Part of a small language model's weights: width 256, 17.8M parameters.
Each number is 500 + 50 x the weight over the matrix's rms, rounded and kept within 0 to 999. Layers, rows and columns count from 0. Numbers have three digits each.

# down: layer 6 MLP down (transposed), 704x256, rms 0.172, rows 56-90, columns 0-127
# gate: layer 6 MLP gate, 704x256, rms 0.186, rows 57-91, columns 0-127
# up: layer 6 MLP up, 704x256, rms 0.188, rows 57-91, columns 0-127
down56:454448558601648450541406388550497510497519416524437485536483453507468534501370491608523472493419573531504474589537490555522468463606501573555608539513540489519561490490449580560486488536483513506599472485534552451537557450465469560471474517491455454522542559441518525477466563519538551555520459545501509551529473520500479476434470551480499513493516449530491526567498597494483518495503
gate57:537522538574463507413537522518500414514431483400608437582475511438546590427475440553517476491542439425582359544451511445494467580564562495543584528455549566554472523469479466579444526493372499427606440435444454467518533392475508454490548461486597388375525536448470427451452482564524459449583437540579492466495530538565564547452505482522478596533594515395508605500516582460514482536570
up57:430572549513472523537489519389544542474644483476501448507532458458411503587489482390594463566525590440451581402438511490543542531415488507454525425532428531457435486432438421529465539566575441537481506529485448416494429537547450495430427584457434563577477524594537463584533478488422584507508533570460413439566573512505444446490469436543545527535568417514478479394432487514447491404468
down57:496473506534538525540486517451387487509530515501537488506525499532529529494542541466409580486528481518530519473511476503519499486473532496454528424462548508508524499551421475525403493573535479631546417498421472525470592527419594523539519508483522498462419460495543543504441528438505445479519504471569493480453456540450505490450498458467553463564413549471537527519485570452588450547520
gate58:475448579485485563445498492487546521509484526530482564533469506416410469567480547425485526440476553424482421465478431463436500566654470414445480482417517542472444450485521526445515554478511524433526533506422419373474401479496574565531588544461471492534522416470476407458591451467512494525569511524633578425441473549473538596570530510408593521510502579510466506495459451584478464496441
up58:521503533445481509540409485523470498555496517513506579500465448535571562505486442536575513581497523478454538563532543494512403432555480432545554554479436538548543502398486612488437577504450494507481542575429404456463406448439476499528474485426455560532449655613380571508568483567536546511512563490429481371518489475379513551491471436564534532604465520512532558564493445476392474538510
down58:425463457511483426545462478470419395567526498517523500535408452503474499504586510487426481471553530521448544570550564499569435450426528551515467492507493594400569420580426516492602506457521559514492568458572489504522479515443519582448485449479467462556528505505476484505515525500437537483514636386345475452489546584499465534549496560550526525516514444540523433586532566505536529553500
gate59:520481451526559529423552448500521416463522598545538531415511540489476450390444501498413438438499494477477470506676405441488511502441422527670455567620527518546456511534533504537558546513472434493574604487505455541555499523509444492536534443452598479492489471490479500488567509557652485554528498633480521429543477542472518491579533533629430510592519491545518576534494476440438490535488
up59:536464458490520433449557468476532576547468513533493450516372490430511462487561467475527475451486482515550429542523452542579483493481476454507538484492471508492480532569494498561562476437470474495574617455430491538579535485563469571442565456467508478458523511479446479470582592580509545601472476602538529489616504596484506460520513435612472494487504490591554490499465497540541613481512
down59:585407465483469516480517514445444453475569616437488479467489504575513547573450407493570509454533502530471424556541476464486518519434499497459493549488537474487442528518550510611376476546497489500567514431552486542549521476494536402491518462541537527517566576424485442479508481495475545542438505507488503493571493451517418507447536506461535485505489545524521526414511573525461405574535
gate60:449388470508466528532492463514432499488588524484518559388438478439483484499511516516499496426523590449518593443433604561603494526423472453496527530488389544533556659577490424428477473504501448573523493477432543433503594577499392475545520515466387544503433374475509499489488488450497484589502535539492610504578584476508386538518542489517475437425508535465537519446534542558465474487464
up60:397549491513417608401519432516446547499495567447519525524505624495548518586517536457466570571433509573537607496556477540537653401547614496485441428554484452552519535495467548519431447585635405571492536565461496570465501596452477458526514430577470476534463380508511505515418569482505438499493568468501571545527573454459598492472487483464408534552537599525474487378453504529509473484606
down60:477492524605480522463420512523512537534530495522530549538446567489515528544521578493412474421534541450516554549492411525580474412506499596451451462520535425559529477536499606489442537380510462476483433430589405581461447515495485464564483551489445485469497440509477401560490500470445465616453463603523394483523548450471545579535524558438456558511538480576532500497442451456612427392514
gate61:490504507491455529401549368497526478421525425505480479562551532471586577449483540544453490493489394437486503492503553523465505509478529579450485422552536473495527532498520493557463502529498462585444459529583422394435443486367449443466504448519414403470475546564510688558513424469519540520512431456505497514564505465462433502453492439475495472467413496539504428582504552510430491439399
up61:514515487458492414491521525452476515522516514446446492576448547477524520451547499549531565496572471501532491508486555528423356464575475553377532526392498450554472452480505494489575452461512447471482491428462457521516458520538464447480495583592563441550436500561437525541523403433470466366552488502596501487435475399501431612436450475448481533515525567508482531468500560533490540486513
down61:440575499433485492419440501504492526488520515490526475588552541413408577549449493451568509502497341507435517461510452567558515494623460423493490469458590518468568428506577480514620512415463466488473525475502495492564484508515516412442570526544598559622474521516542466549515517428437507543430539462518514467524478497479450428485516451508489520477543565441541552491510462513514461515414
gate62:477631389555528468470452449489458485493549440471456472498574350505466484499469464471477451551540483549427459402495550470365462568495589468477450474544480529495468543590573465584468470565563475438474521349535546529547475473568406539528589480530398434438477553520548514487486515616534527477509481569520468610499530494448562503571531556527504520468436536432496521471545561511542538533410
up62:472553506497433568517518574637549532445427579510492544474536512505471616490503525650550540513500496593460535424520486380478459505588549469523423576527469534472509487522538507428572457466502419398498480447493520434488442503473503521505545528507492483489432410520543483561468542517486550531519616450561498587482571586512567463491533565582486495552499451494544530485497579473542489508500
down62:469467519533473536382483435486525535521473561470536452469504460409492509554525468535569553453495431433516472559543613447543566456561490424483595438505527516470443549494467462492450532548553541534445452546573495435477507408598533431401532578547454478523481511469534452519571508445526435486542442414428505536498493470506510472429490575477484543440507513492460504513508482479534425517516
gate63:474601491483604510495492418500443522517476660481463464404457492526461559512492501584542541535477462514454569498522426506476454432438542511540496437497517486568476555472513542389577579547521508546477414485557510570509541513524432475603437407458404479417544424426566490540538437495556524537449427536528402473484572605519455538538475549521523494487501517571461501566460559475398555551441
up63:510525533463477466410520492441553455536441489501447465566519601603543439501462536508418483434555435469568565540457486495541522542622497483425556536429478560437462435563468482527469509444449492521483517458442456523423543574479569588430499605437586431576536502501453545569480529405515523453495550449524460461526523466488540437464484521450532452479525421568550447469534492524531485529459
down63:568428547538474478447541574504477538489557482502550489499484455556473494440506493523447519594519499560513440533610508577462499624481476468472476487457486419501466566507524475537408516581509596474458593510512589485506530467522557485450501496479499517492571495436412563534554555408508469544490468512426456498446517454606534520464581444441425509504417531465459577422503544486473512411508
gate64:453410455499466406522531582498512551540579471585464509516460606541520451574467476561413446494443497525510450462467476446513505533556537480494459450456579585521456475499496514557542567512543430393525464510545421497470551504416456501490544515551481478516546411554464532449449505570480605489505558544440461482533593558511427485488417519583426491473449542506527500559465495524554459473518
up64:494609532486493505409520525441461564478610460507547516524460458490470522465466484539569463485520564517522347492552549470528525576452494558502516571584516510465513533455527561561517522508546509460588500442533503527546506579487475502533474511542580431595513568519537519512455443553491495520527447480474481376546476521475365524493514563510504499479521574459457580512428507507514461559485
down64:472511526477512556530478513447429536522496471471536456547570551357518431488525477582486643515445503465515541473542401480451517445457539431540475456528513542535490517420509513494469482561524499530468519492516474499470544423548457488452448424397463469408484568428554557485413521514545651492484584438549493452487499507478571444417490562566500441559521427529527438472543558516460478511563
gate65:469450461453434497535494365449548432468460464476521481479444471453487501521389540517505511417382533552420574497539527556472444592597533557481466557507448515516505498488507585423545500465510517463498560561462496511464509569422495482397520435510408535581499553545514525470552517408390597443585480492570545512553542478498409496550461532554528503436452474493577448608519593515471480535545
up65:502519528421421556548539484545460575530487492547358482541516593490533414496447527401427489443497432495577496494511529482533470586509449446535562484517573518486538429501537599439528536503504438603615491523462470631455597501525521534547479479508484509555449487512511470536504481497505492528480515413517545542409509524494517499576498475509507521475540470455641490458488527523487487478454
down65:473409485588477471536519611497486504465525479430494565502441527524531517461580443444454540522500452538570519449491504567505586550562542484549454531430486452553515554494440581543394440534459470540461448516445480547527484515534473484460464482502529560486476486558462488510486560444447501544580384418453633541457474453433453455449509478506520557458402464475471547478478543442402505545440
gate66:565528428489472562417587519529418536541508539521532457483524443459496417553579526404553457525534555515552595601463495508538560515429510468542503515454433555510471545666493475508420510412472508459555498590484482512471509490470495512527538431562537484447485431443492523477527444607525593546435524574472459518488434549478486484515509559627416553544535417527502548553510605498443470454557
up66:515494475519573422492436463461450399469454434528538570586512498601446516494517536447520405479507434388413434517488605464455432546500511474442577505521515454489545453494548511548493499586499561615399450504515493549502505485456542441390438482508466483494573500423408551466491450537504507506432457496522561434519541543536411501451440499439570572431401509429595482495471507560532582553492
down66:562588543591486545388477531479550626506490541554525408494497491485471339504538459464515501473514522429452492466585496537487507458563594527445562455457500460497471467504464474516454525522451538502461453423487542480471529488505561488441578597535451521486424475487534446466554480494486561519577467534465470548461491473454503581500548537472436484614495411556432570504524504464408474474421
gate67:522530557516464420467582385624473542581484538495454515457512564446369551527416508536440480456440532491553389304452436512493539466503526442562379543428492553401487506517507566456499490556560561494483422510532436499427565567503534494490498578467518475542425535434496520464512514508455606568488494496452557481555379427568484412531452491528479459550537444560410447532429584556377572429434
up67:517542402515451505496532536499510542519565504454475500472504493457394544430463550511439540498459481540546556492451469477534503520454515471550528532485538435506443544561487540526506536506527413487503507486454519536459579438580438431499523541497440481489469469499477507499483536526517480439374515451473559477417451482595556505430376403470544505510516543586479458479528455442510597458539
down67:496532516469523471556502506463525449446545480501503478536520443527555456489558486514491505551562525551467505679558566423424498553566525525432608458536498493551521547468497510512505475526405490454562415456521479544542436485424600601393491385497492541544493451585504480447425520475529472436547470574500466441482584588362484521507529500612552478439438577471512435523492443558576386535503
gate68:532550543474528490426532510403486613614482437404482404535404527516453519469465487512488571535558467538532509446404531409417493477444519498551504484564561504469410551508496442496425480465561486508487484499468478557435537572440562550464510521433426469509395467520455562523551439478467450408505502602473550438567594406507442526545483480564490506495474459548526517413496514472475561634451
up68:407614492465454473568522415566524483579546481558610530535529453545414496525491533457514451516476476504570435460510644527512477520508465428475561502583501453486459512542640562391513530502466432526506490538464465551581481465489463431495470453431519541487623404527446427399521459548387574550511601477560497474446539584402495542483454474444515386535579537515577426514500579529443561532461
down68:476613552550448530376640539525499558539494581437478368487462520465528576562536440541501558522473483482490481491506517461511467467475561501523348446429550483537517447525540478576491527535445556501471435451462541496414524495596516439479510488418577484517455535616470557487554520505416628552506583571486555534465520539485476566535432523558502567494509489570642546472435492510328515522616
gate69:605499464421541460573473440390668475580496562512482487493580645431343479570527485580531400517492560497505569560467516518434395504540435556445459510439472560487526430548620425562457496437511468553448417482583484437485551541497508450453511489469552515518444431430570468415528404531465512578472560403478481476454482429465473563487560411449479441573538540531615529434484507465483436453595
up69:416565488565585492459530427620414504450494551408443459451460531475488464499546493528537637507465519511463472552442581553506549543452478349433433501501513392583488524511402544463481581534544508490472395407526505496547525473521393482530478531545511548407412516425514631351526460417536466509513564561484552564489400503546588560518530619517516484434494474518419483568543418415498485431513
down69:454567389510446521546519469446513414555495483488474567500514516520534563466579519514505383542503474542520656448559528437506552425468459594513489478484570512469577460441564460497543468361418447394514545474442441494473475513554574407463556544444528485423488492444453478526546461607527516519483530390491523477494571508507482473428579502503584480492533551464524469491503546485528454499555
gate70:524425603565515481532481545468574543494451407499560535398551504446489504450585552439465487518478581540476517488488611467550492537432563565552418472502519568631509521498491552464496563555509533520536406548535373434437522415541532573433530544516444435487531416589510475507500487480617479528526478604471478483540426565501537561486608576511472418521473548523448654543398442445442519525510
up70:561444416459508466469493539551563554467443533558497487623543486425587471581462478512493401486474543586420577512429447597366537590431566469447489533513470477466508545566434615520480495606554424415331420431578523471472548480431501467522525477554506451526552468488515488504484482428464552502506526483438492519516533483455560485566563535519461469487463504529457483482398582503468477528518
down70:452440440509449534572537422487522519515513470472440575495438451415497494491490580502409535440458469470646532561465560546511424473491604522562569500475506437477503550533470508545560614525566433522522504516571561448453529529512395464408552437468477434449503592612529511475536486544526537524459541484465474465458479473481474445605486463409502581534428482554533499455442537452520514484482
gate71:520508530427515530571567509508454481435571484451554458453482541422426534522510533440402518481456470560464635495494558498423472475550488496464577512500615525479496483466529499547481532462567489385500500510486598543476464427547522560526528523491433489468496417577538470582513539465458436515562626531474581467478431637452506509541512395442478468493495539555507457463459508397451550543550
up71:506430439434596454436453530475495478526445525505491466473468553543532479530446515483391484535520593357532556580499495530488479418604450555525504555518388455544548493577437445425432545510518514523392505544483461481526541524518555458583478524537520449522530505497522523426567529453579493477538478590463486494524484406503537533458523547483462433506474491397473448528467446553463418418532
down71:534376472494469532481454566535429521502503465517450482494462555503577500475458468505502512531500496567438519526475532514446434542479647441453493588555537419479554469493521551475489482574476498506504456403479567492464445483525541464420456509462504540526467491605496533487582446462454474543543463439518511497575463523492540439490465452499523516477447504517482463459564542535489509531488
gate72:489460471544563506484562453512531534539489478444455527551522504539564474544460487552550393538447562518484446479484524497521541505584371439421550563388452490507479464447423519501465499424529411467523552620506401511511521571507505475589511494407448439550469526547534395448508497570538483384466528490534528495576506497569588472419479459515397455443442388464525535411474452523570524522557
up72:411429560446452459454375521536483422423447456537496511587428533474462451469493453486498470639566552556521519472465498484490463497433557509438580547404585534438586513516483515509569593423442495482451504484411526498518480527485380536546488511524482562384569538446482560450390530468456531518525460531529514477443397482474490516515535483511568500457485536499449514479529503484492460480516
down72:448548461404447534402491477458564564616531352525528565586460442442533414536545490499432535565511562553481517437428464541473636359398553483435445539449504539542506426512477511540523594539535535474543514477492467470513483537463528476666541447454458450446595475541590503505473508414459466450517476514478538489460519483469550468498542476501512486518457535552468538482490508545475406571531
gate73:486506459450406407423404607461454531548535482429557502474554576469499546572542544460500572490488462406457533374480508538479440547527574494516466503562485571548519492427543518458539540443481439502538398475548472466509528439527490472399461439524502459524561437579500427456438524536513453580533464508586474484522548583523508485420552393499558502468484475555524537485531491522517467399462
up73:491434517399522526550495514487468381475536458479495514446594472482482537502511539448580534506510453477527554535538518498449460577521436567488575427538476492466508507520536482497481519534446516539425563493569530499531422516469506455498503492444514615390492483486477576550555443515476532567570425455491490482494557549446489559452534507491456509490500573539467609537563542487427496564544
down73:448490474491517465495444506518433474497548438596551551537448596505550508426530464525534427479552534506507563596404592434477585444394560554450512404447487342498579370569517460535498530500413534557474452536491478585553518516490497542505549501474453525499446479445467517531540577555524552540555498517422568506652463515463586517466437502490516480486531524479557625592441601539505459517471
gate74:550514581523470516541549432452511545570501441492464492484558486448409582483528501471513542478504529480581632402519513480451413579510523557503456549576522469509513553395557547517471433493393468470537479517530516472560444466519511483559527548508440395569486477508479469559423417417690597485424479460605485630456503502493462527434486519514446468486481621476438546476539483631473523516496
up74:535517570510572524529467417544499435477475529508534485495482457495516467470574539517423517517476443589504548503613438507468555586491605465464531418519529507472620472516427447582455582476422516440516492442441498461425534481466560471557522483495361463537513427446570524411548472458432503588495415450594340519540522526548460503510522534524520504389387573474498525515537543514526489479512
down74:486504418517439423418521530517567514529494521555481547484400555611510534481405541563519448573566594450414453509543568551441511524485459424482532483530465555465521509484429448452498483480468544514508502481508569497467526582420441563558488533470527436422514510524524548598469576591592397487635497460485522483489562524506440522459579562456549626508590470485487479488540407412511549579466
gate75:524441544394526588491467520494514535509540509517514607482460380421539476536489483393500446461458489547531536422499484605402450476497562505457399511567424566517485559501520445544337442488518460461530479511369383502512558560474491511499461455546519531507504454482531567499490454535518561522452428475515441540409383510474492551508484494480551563505473453428434473571476452489504509414467
up75:444464476468544562480515527494505567594486472551491571480539429440458418503516531476568445581505480552448377510541580510437485528583590546506379585526455502531471462506501505510515499491599534488510426532485453497454592493529513484487494538562553585497543515485598432483464366571500495415497517478517448524532534488463495500438590414520494357534420383548555539432505578426441480523600
down75:487446498492379500471516430595589541535478453470531551510566502525479484548464461451431390444548503431604546408579512537488497507538461499521518535493510508548529555491509502552642521474504533527503512514553398427500391460549420500459422435488598456544454483497503499484519426485530560407475508552560469522517564443594515478544515497573490399528614567522488407449492556435531638551512
gate76:438549492583476476484488553505568414468590494418530391499498548515497507436481479485509563519472526532477464536451451482510453549511511539499435565425525465497515474478522493546565429513477521528533562441566538631574525556512517552452519410558569476452426522497460505541583477497417515502498519537422493494495567504495523530459505466415499461466591611567497526449506493633488515616480
up76:653461494457472533511486538517358520533609477449504579497556476444531629515449550481543586454498445469494479421474549555536378450430575547459607534555445510556479542462502498444428535479507437485538447516451512441514479396518507538501537627589411433355429493543545590489518555581443527481454532524547433481444397632461596434527502461513486442450436488540551576538438468491511462479426
down76:591487392609470570559560470458396506426560447571569500529494547458514587523531492480455585446483461474507505536464441467450434410514563477441391514577479535533419437402492484456468450503576404435481544460568492458475377512498468478468509540469453471491512446523557505564505502546467561516514581490517493511476418477419552551536532535462467536508517447571587444467509513478540486443498
gate77:520419369500461503473480528547467468433520451512494595449507541471400492482520561569560557543488502405476532453468555491508528501550492515478542516582503556518524472503483488489512523464434506464549512489477457552455468467538470495520540499479454512517532494550500515427494444585449499473506572471524498556461434516612431512585594439505460591562537515414345467455425424453560489504505
up77:484511473521519444535489550601434513479619522480496477527568577561549544443451571558557420577434517529483441488503433468517514556539480400463531575582500452520523407529510496415431452415539525434547479478432488545558572482501557487513520535533538470510419570481453539506539510635509571499560544500476497503508522557496546513391545546478516483557465535437420484540499396501469487486421
down77:598521550521515462481592461524552426503543524487450488492533422421479477564468514473490465567539492577549494476566539540542466523586523480477493576504493575499488519464505534498527478515507441570476446507468469489515558441549454539533416560503442533537552507411516480430465463520497500519440457556487447417528572535511523477428428488572466582418523496469584569391465471533476486522485
gate78:494563488387527412486493496429516512454455527535521497450459533527615556469496483554426472468448557445446497550501502478523534486453524413545452575596444591536475553508573461466459540478440468513463400451395476408526545469550486504417488557484455565410505434527471500510503479409463473508404486475467442479485486430438536538451563511508530620510560498541423545540520539504445434596539
up78:515560480454479517596512476490422498371557560505429557490423461566516511520460556500505572540475545450596479533481460506478633523589543525620503510452464487476542533597492541564411517517466506479481455457485511528510557474547422505468565499455503605457526458504532540601549413489441561457466538473500546515512522510450446397465519482456487536460490512439548597548539458534516527518448
down78:475520556491473588492404396510483442493591484456586409447535472525520513477473564426469517428450489528516501475450454497503545539535409574503439594540506540513485450482449496541502463468481446467494528543464445481543456446428442451486547475509447451457529464591475515500376550558506459540437488452501570477530428410476426465476487520596533512473459566485457589482374504531453485480531
gate79:462537614479601450509526537509519525478479502528482544472460507510439540496583430495488460511557545508399529443488547543518492502454470550485537469493510448465503510557430465582590487496625442483533449500533474531534442475513465604523527505489642522530475462522571512485404516395541556481511568469531532541415530491532506461622578454519453510478513560442460526564602475528557521522542
up79:607500516503472448516569600466516456450506451592497445509592438504454558495555495476607574487541458570460398513539425491452484546533433458482570541559465537499571410411456542511497485556485506616579610428503555464488539560506520468567507468493416584494472547439530537439519556560406541528505497584504577464543550510544499505535465469568519550511437470495617522510465493468572464481533
down79:545476591529527450491508531542550422605472455531463483519436504456582473467524517522478481387519496563531438503405483521532525470471453528521446478499422461449535456416452494477575406485508490549429604538484547430494516541517609485473425581397404503459502524470533524551538474444444459497435492589453528508494409532530474445485515563486494539533547477491478461438453522596478492417489
gate80:489480519448480447500461528519517487506505472520486494496466482488476552522504431467531502540513557548499540436558496602495434424476472566414427445430479598567508495491527521513493523635491554506512453509509457503521520435528473511571597569566469526453467541549473454515412488558446441474618503446464520516465499440429472427452513531467496390540531442565493483515475580488500498527522
up80:536495455587466435537517510546461570510512482410424446508423506426550437532511473564571541511590462468533497505563454403422463447435503473410473529543430434518482421442488463434454461369502492513524577425452518437539493563461539501487511628452456442511568513383499462532525604429556515531501582472513510407526519477489401483472442501473481509493550516424527463508552460490462496558503
down80:578439404553437526547489434533496492498508464526470547457508453465631480464435513501460514432470577477466462471587470551516381524462508443580485511503538489498494504446521460445445575364515490449478505490522501476489518506441456428469456567393502430493517504429458474513539555482596491504459457518498464521443501540487409498473456453543484531571541582498453482481579542509486523544513
gate81:501462558471493524449533416465512491536536425448530435493427497457443606547487564446532477485508556509480503419389489498485512578535450471508510522453433554512627525495510482444523532413511381511483465529468480580507539518447467408469477482425458438471516591441594535453517520561490465410513520550554462452601547464459523536491523514449460426554499491492543542504498475413566571513569
up81:500477503533457533589558514520430554443526511525520533521567400511513548499468597483488494497472464463556531520524530504526506485467543552616480512453485520588494554495514498488397556567381469527489533513513506456566459423378522370571539478448574514527535601475390518543541523414570427479462461589491424478454519514502548518528398567552555532471503476541406460526551537500431500541539
down81:545618442495461494463474510492435435468557559517536449484513487534463533512486498477562572476534421495507458542492510454500470519435404563540478467544531450487496453552434549416450558583459515438504506445533482453470547583507555499537536439518526523488524521553542487451453424488491512538530549408471407469409484473488508445454423487545491559457442641489582451548469552412452517506440
gate82:520589474509480531582406437511503503581458546615464524515514344442524551515479531390504444428563530559502418491511443551516494443488486451506558531547488451547484620557514439483499536432466409452447518498493405450481531482490411602524488462496442462485470581538449472569416472534430390495561462614478501467529446478469435536487579466530492496580480581493465552473470542533482548641461
up82:540547558522535521572465551587541420487547540477482492507483463537525540480442634544451517542543523473565530399473423415410474485524517468581502519467484413450465489486540530415399512457456550563489458465524508472506495534583453522460424479431451542516483520536426564588538586542444587531502454566392557461479472469498570524567444547429500461514490552518452502554516460443527486608384
down82:503468487486495510481560537446526535450436521472459512569558574552455542492477572592479549505535457554476545502506537541486478479568556436486492535476475502498514495522527450487455493472533537424604536439419570523543528471543446405508577471525546482585487490452539501463551438538423508471430481542470554446457516480481526476477455463474593573504501587514497536505611509441429444515472
gate83:384488544479562580466543497480465398556503406463444501578498467508467586483425556516508617487538471468544541506530441403532538506474475487487612537496590466374534385404440498484516546545472426528522502534477508490523441524447563397491423503372487491470503533487600532482591489514507581582472548478471489493509418412407486579504539569519492491501515514500500517505478490518372564498527
up83:594487451528467441500497426469532482393504497486623518470519486471504509511406499478613491528482542496508558564466464506529570447606431533460537393525454468385465540481486458547509518516542477524532475483516485475421532496476467480484485482522442598583445422611552474439514550585401554501536460509510469468480579484534511516438555499508501506455497458474489507523443491444500478533537
down83:459416430509414545418567491498460381489588498444503542478492447524407410517447467493475433512385574487515511576504520442481548472518547476550547589490511503408496448445547518547528545616495417642552527496401512362419615494478468576474573525543495553562525423532579577507537430562450518526490489505516461562420540410390593578560531471479530544463509529512503512492443566538421386476468
gate84:540450493404502494438507423480438520553543507446419453466517429483454524578505540498447475523445579525521540472428468553551450533572492508441449499518565505491452611510572548504512551487506531470581516498440477431470540504566469380465539323554474419471552596508587509487501550549560514521476511509510411450513469478478534493470573494530518466499507539501432417488450534524354503544479
up84:549425540571485562488495505551433455436505564515453492493542476360459438589473490556460416500593531421477511534518539480578513475577498497474372429451520440527504435498557429438425449484518476445444458447486587535434519573435500487444514473458459535521510479427439546486519568461474512549486520481685533465496462462516563474614399444478539476532577522509548514478588541523361430496564
down84:565526445492487562404507467557505570523541469518476613564525501403455384505521504526576501527623451469537520488490597457558524439477472459436375515428538418392507494475416539547499423514559497438466499400468561520564381494446461517422512489488550537538459489474451491469504514449546494531496490527584532576526363460447439446595473581453556376530571635486540483537577461469547507445542
gate85:516506554479403468500555557528530423568471408572490552474496445490528478462465521497574461531451591463411391524479463439443436379468569532491516507465571546565501594374501418413505453510494514480476491604530475529578566524565408563513487518492430565478473554413532533486510506484534532558515415534466520458453574608543457496475474634546488527477494516526612438524516483395531497599493
up85:576565492502507448501522448486490619571535487535535456476459620548554439345407582571547538513561448567499578538504456496455495475465593421586413550476449594524476544579561426439432494571545410511460498540521535430509471583414562606455433458605428429482449400447575522597497489472510421534609531554362496482445462557440479494483445517458555466516532525552526533502481433595526613509540
down85:511529606555595533415502498565495514568547501492424416536479483469491568453526459501547433469445463509459506536500497380470443364506544451489583484566564466488436485464493413509518468517535559571419568456563437505577520510573511459488435436597510520542450550465522526469468532489539588537416561512545502523531530449477458568486414503485471557457567435486553409411548426433543559501487
gate86:526469503518463539452455554517524543577377571541447449558423411576476455427396479482481530526553545491529618535492468422440461507515502484565533539432443407539460526516471542515494476534532379518513449425579412531465583456541418481516519536492503507511492439376444537548554521463483483508513547458525544457562459521450460514550566521510503451503499489491580548510571479475539485547534
up86:520451447502488549414488537506403515591550484494430448447545451552551517450481517554537483561486536471450476436503583500502494545515480579571383543545506574485450504424443508506494478539485403459425445459538405510570426493505594501565485497468483605559440439501579474519478494514512473552471535535555452406458481526581481515597505546466492491537489360530397528417542589595539507552561
down86:453494550462385498516512460434392437552532524480486533561558441358530516557392468473471475421461475515569487482450567528519546532531487595501583546589525483531394459499460473518467543474592477560462477546498525465429433579488597490519460538507474520536446526583503490536410432477540487548490477515496416462420552452470511560534539565471479489498499412599472481521598521532475447539581
gate87:499563486474550524443509493490432563462576522476455580490539521422546521471539509519481609499501464488431495522588521487507463481434463529378473496547452482519519507456471395568427518493515578472453544472534599417519591384482436471514494473456556540447570516582551608492558430455504457584520348445502368511604504427480536514467530500545504512484540498468445545516568510506570582528475
up87:422431572515509513436422505548503467456529483426463524607440442461513493572512537480501611470561477417433487560572611476483544469477544492485543468519482458559540528460490536570533438566507473518475464563489369477415523404442418504446608499530439533518418433535543520484396456496550458506632502524438466391578568560440466406514474474488601456465506499456511405490498529547557483550401
down87:528486559579437629387497426444514552470445572433473487535414477538450479508540439490548413564565494493507512499498581498516513446500466451537468560463597422459540541521500426586560444423518472511428448539556526556534429354418504418423607495494540577582509549520505481463449412578512601508481511484549518471484526511466495552360442567472565455452520499493532501465505472507506484567502
gate88:566446557496491492462527647564518427419499390528532462575454518531610448551593451513479524556407533529560504464524549459383498513610536513468509495480513535464443388462487473430530576482589453468441466606515438517437504468500506441506546569493476508462503480447506588525573425459502477468513478546536478496559539431516530497534551502438482435510554471442478478510433468529466518557458
up88:477575410480495570521506490482526414510537443488540420547517540463467336494448551484477455516435453490442555507420382531511414533562471502476492383403507570473595418456592553476449568523519552464486593486517534485500541414503504479549490493423376459410409503511531498500560513462522526533545498542419592578487420532494507371511490597531491498459536430518567476538523491510504525511555
down88:510526530475518496576514528478520509528548611477465493570444478533576445546469541509517465441538473487431474501452427486494573448561537472413523452466522616492461458452608495353482557489497525502509450515520453490449464535510609417503492442472470670398493559581628451483483523575468428549412541546453567572419577544506593471573450493491480570410562458468520565438527446533576444587398
gate89:536474496526484448503429596407528475467444531468562576557512441527531586581455594506490461501469472468488490574415525564457565548514499504487581492496523550524484403492565571533516520484517505424552467478571494493596394546527473515455487506503504514544499441498559430502469399552551456598490555492528492479583501600429536466479469513486557501545517467541406491585502459490468439510502
up89:451460547552567419463400549433571410502519547500558577533510479392508508544505485473561530479543519515482427529436492464476484580515551470509489421594452571576520409525488568508429469440476553509503451523529518480515506514545473513434492529521557527486494447488594340538533505500586507500475574525505467358556481546466495339487550424493529454480492377506442542608515445491423482509489
down89:530492493488547520501433497560458533629511524513502462518483488470519506491472600488508557522550526572421489500417463584505423521592441405488394492507447547494501492595437545410587492553482504447445614473512509517567516587507518522470482491511446500523517453487517460562508506463473523557457425431496449410500458506476504399495471535429609547558468489451545468503514508487556490512550
gate90:522475471584471471501456487420559514497453484531598564557564496460534521484493669503436546456492452503537424429530527599542426411439528444449443480500478520571552541497501562580456524503577551526557503476537482452520557535457528483489464479476480406495437548517491446431427493475494492571561514366546417466534504416536597489545543560517502479479486565447460521561454482563417497443533
up90:498511546455508622630495477548461504488643493555498493488441474501542481550557424512557480562415464444497409509486517505509551562418530452473634515579518445460528509464426529507489524402489472561449426532489462432544505539446460436434449568494410509408401556506541533473543541414429453554403402522519511544548505519414536544483612465487446506515538471510563497475471457509380588391611
down90:527465509547503539601434464537507550525437511524483383389484466534518499585487515426573522441427493562570535421477526537541553561548583555552584502431537477526443376535463449562537425515567567430564380487470514455548432487453515540566489528537525429480480486425354421503532482564505575520526447424454418506540565495361428582391550438507455471486502461515473441512595535565540553482397
gate91:524546552504517499391488462482624540593407446436476571535493500424552470514473525491574515536522478495470557476485451558519527467523458571507465487574481532492534404383514534486476470483449535478498538552490420565445523534476548552526498389557454534472500445418456432476375510492440462485511512513520501602489440550465551492522430423565567435492426536499497677486529544496518532494485
up91:495553526533477494429459395545543571510472441403468547520457467465641452549504545462576589476489502519507530541560542579476580495499587548499390468483549495534542411495502517579437470582502526504445519490581441558525421464523522531505500445544500464473453471522474451368405507464386452571518500545484382511503527466528547499536487505411485442428518495544486494555524539537327388536531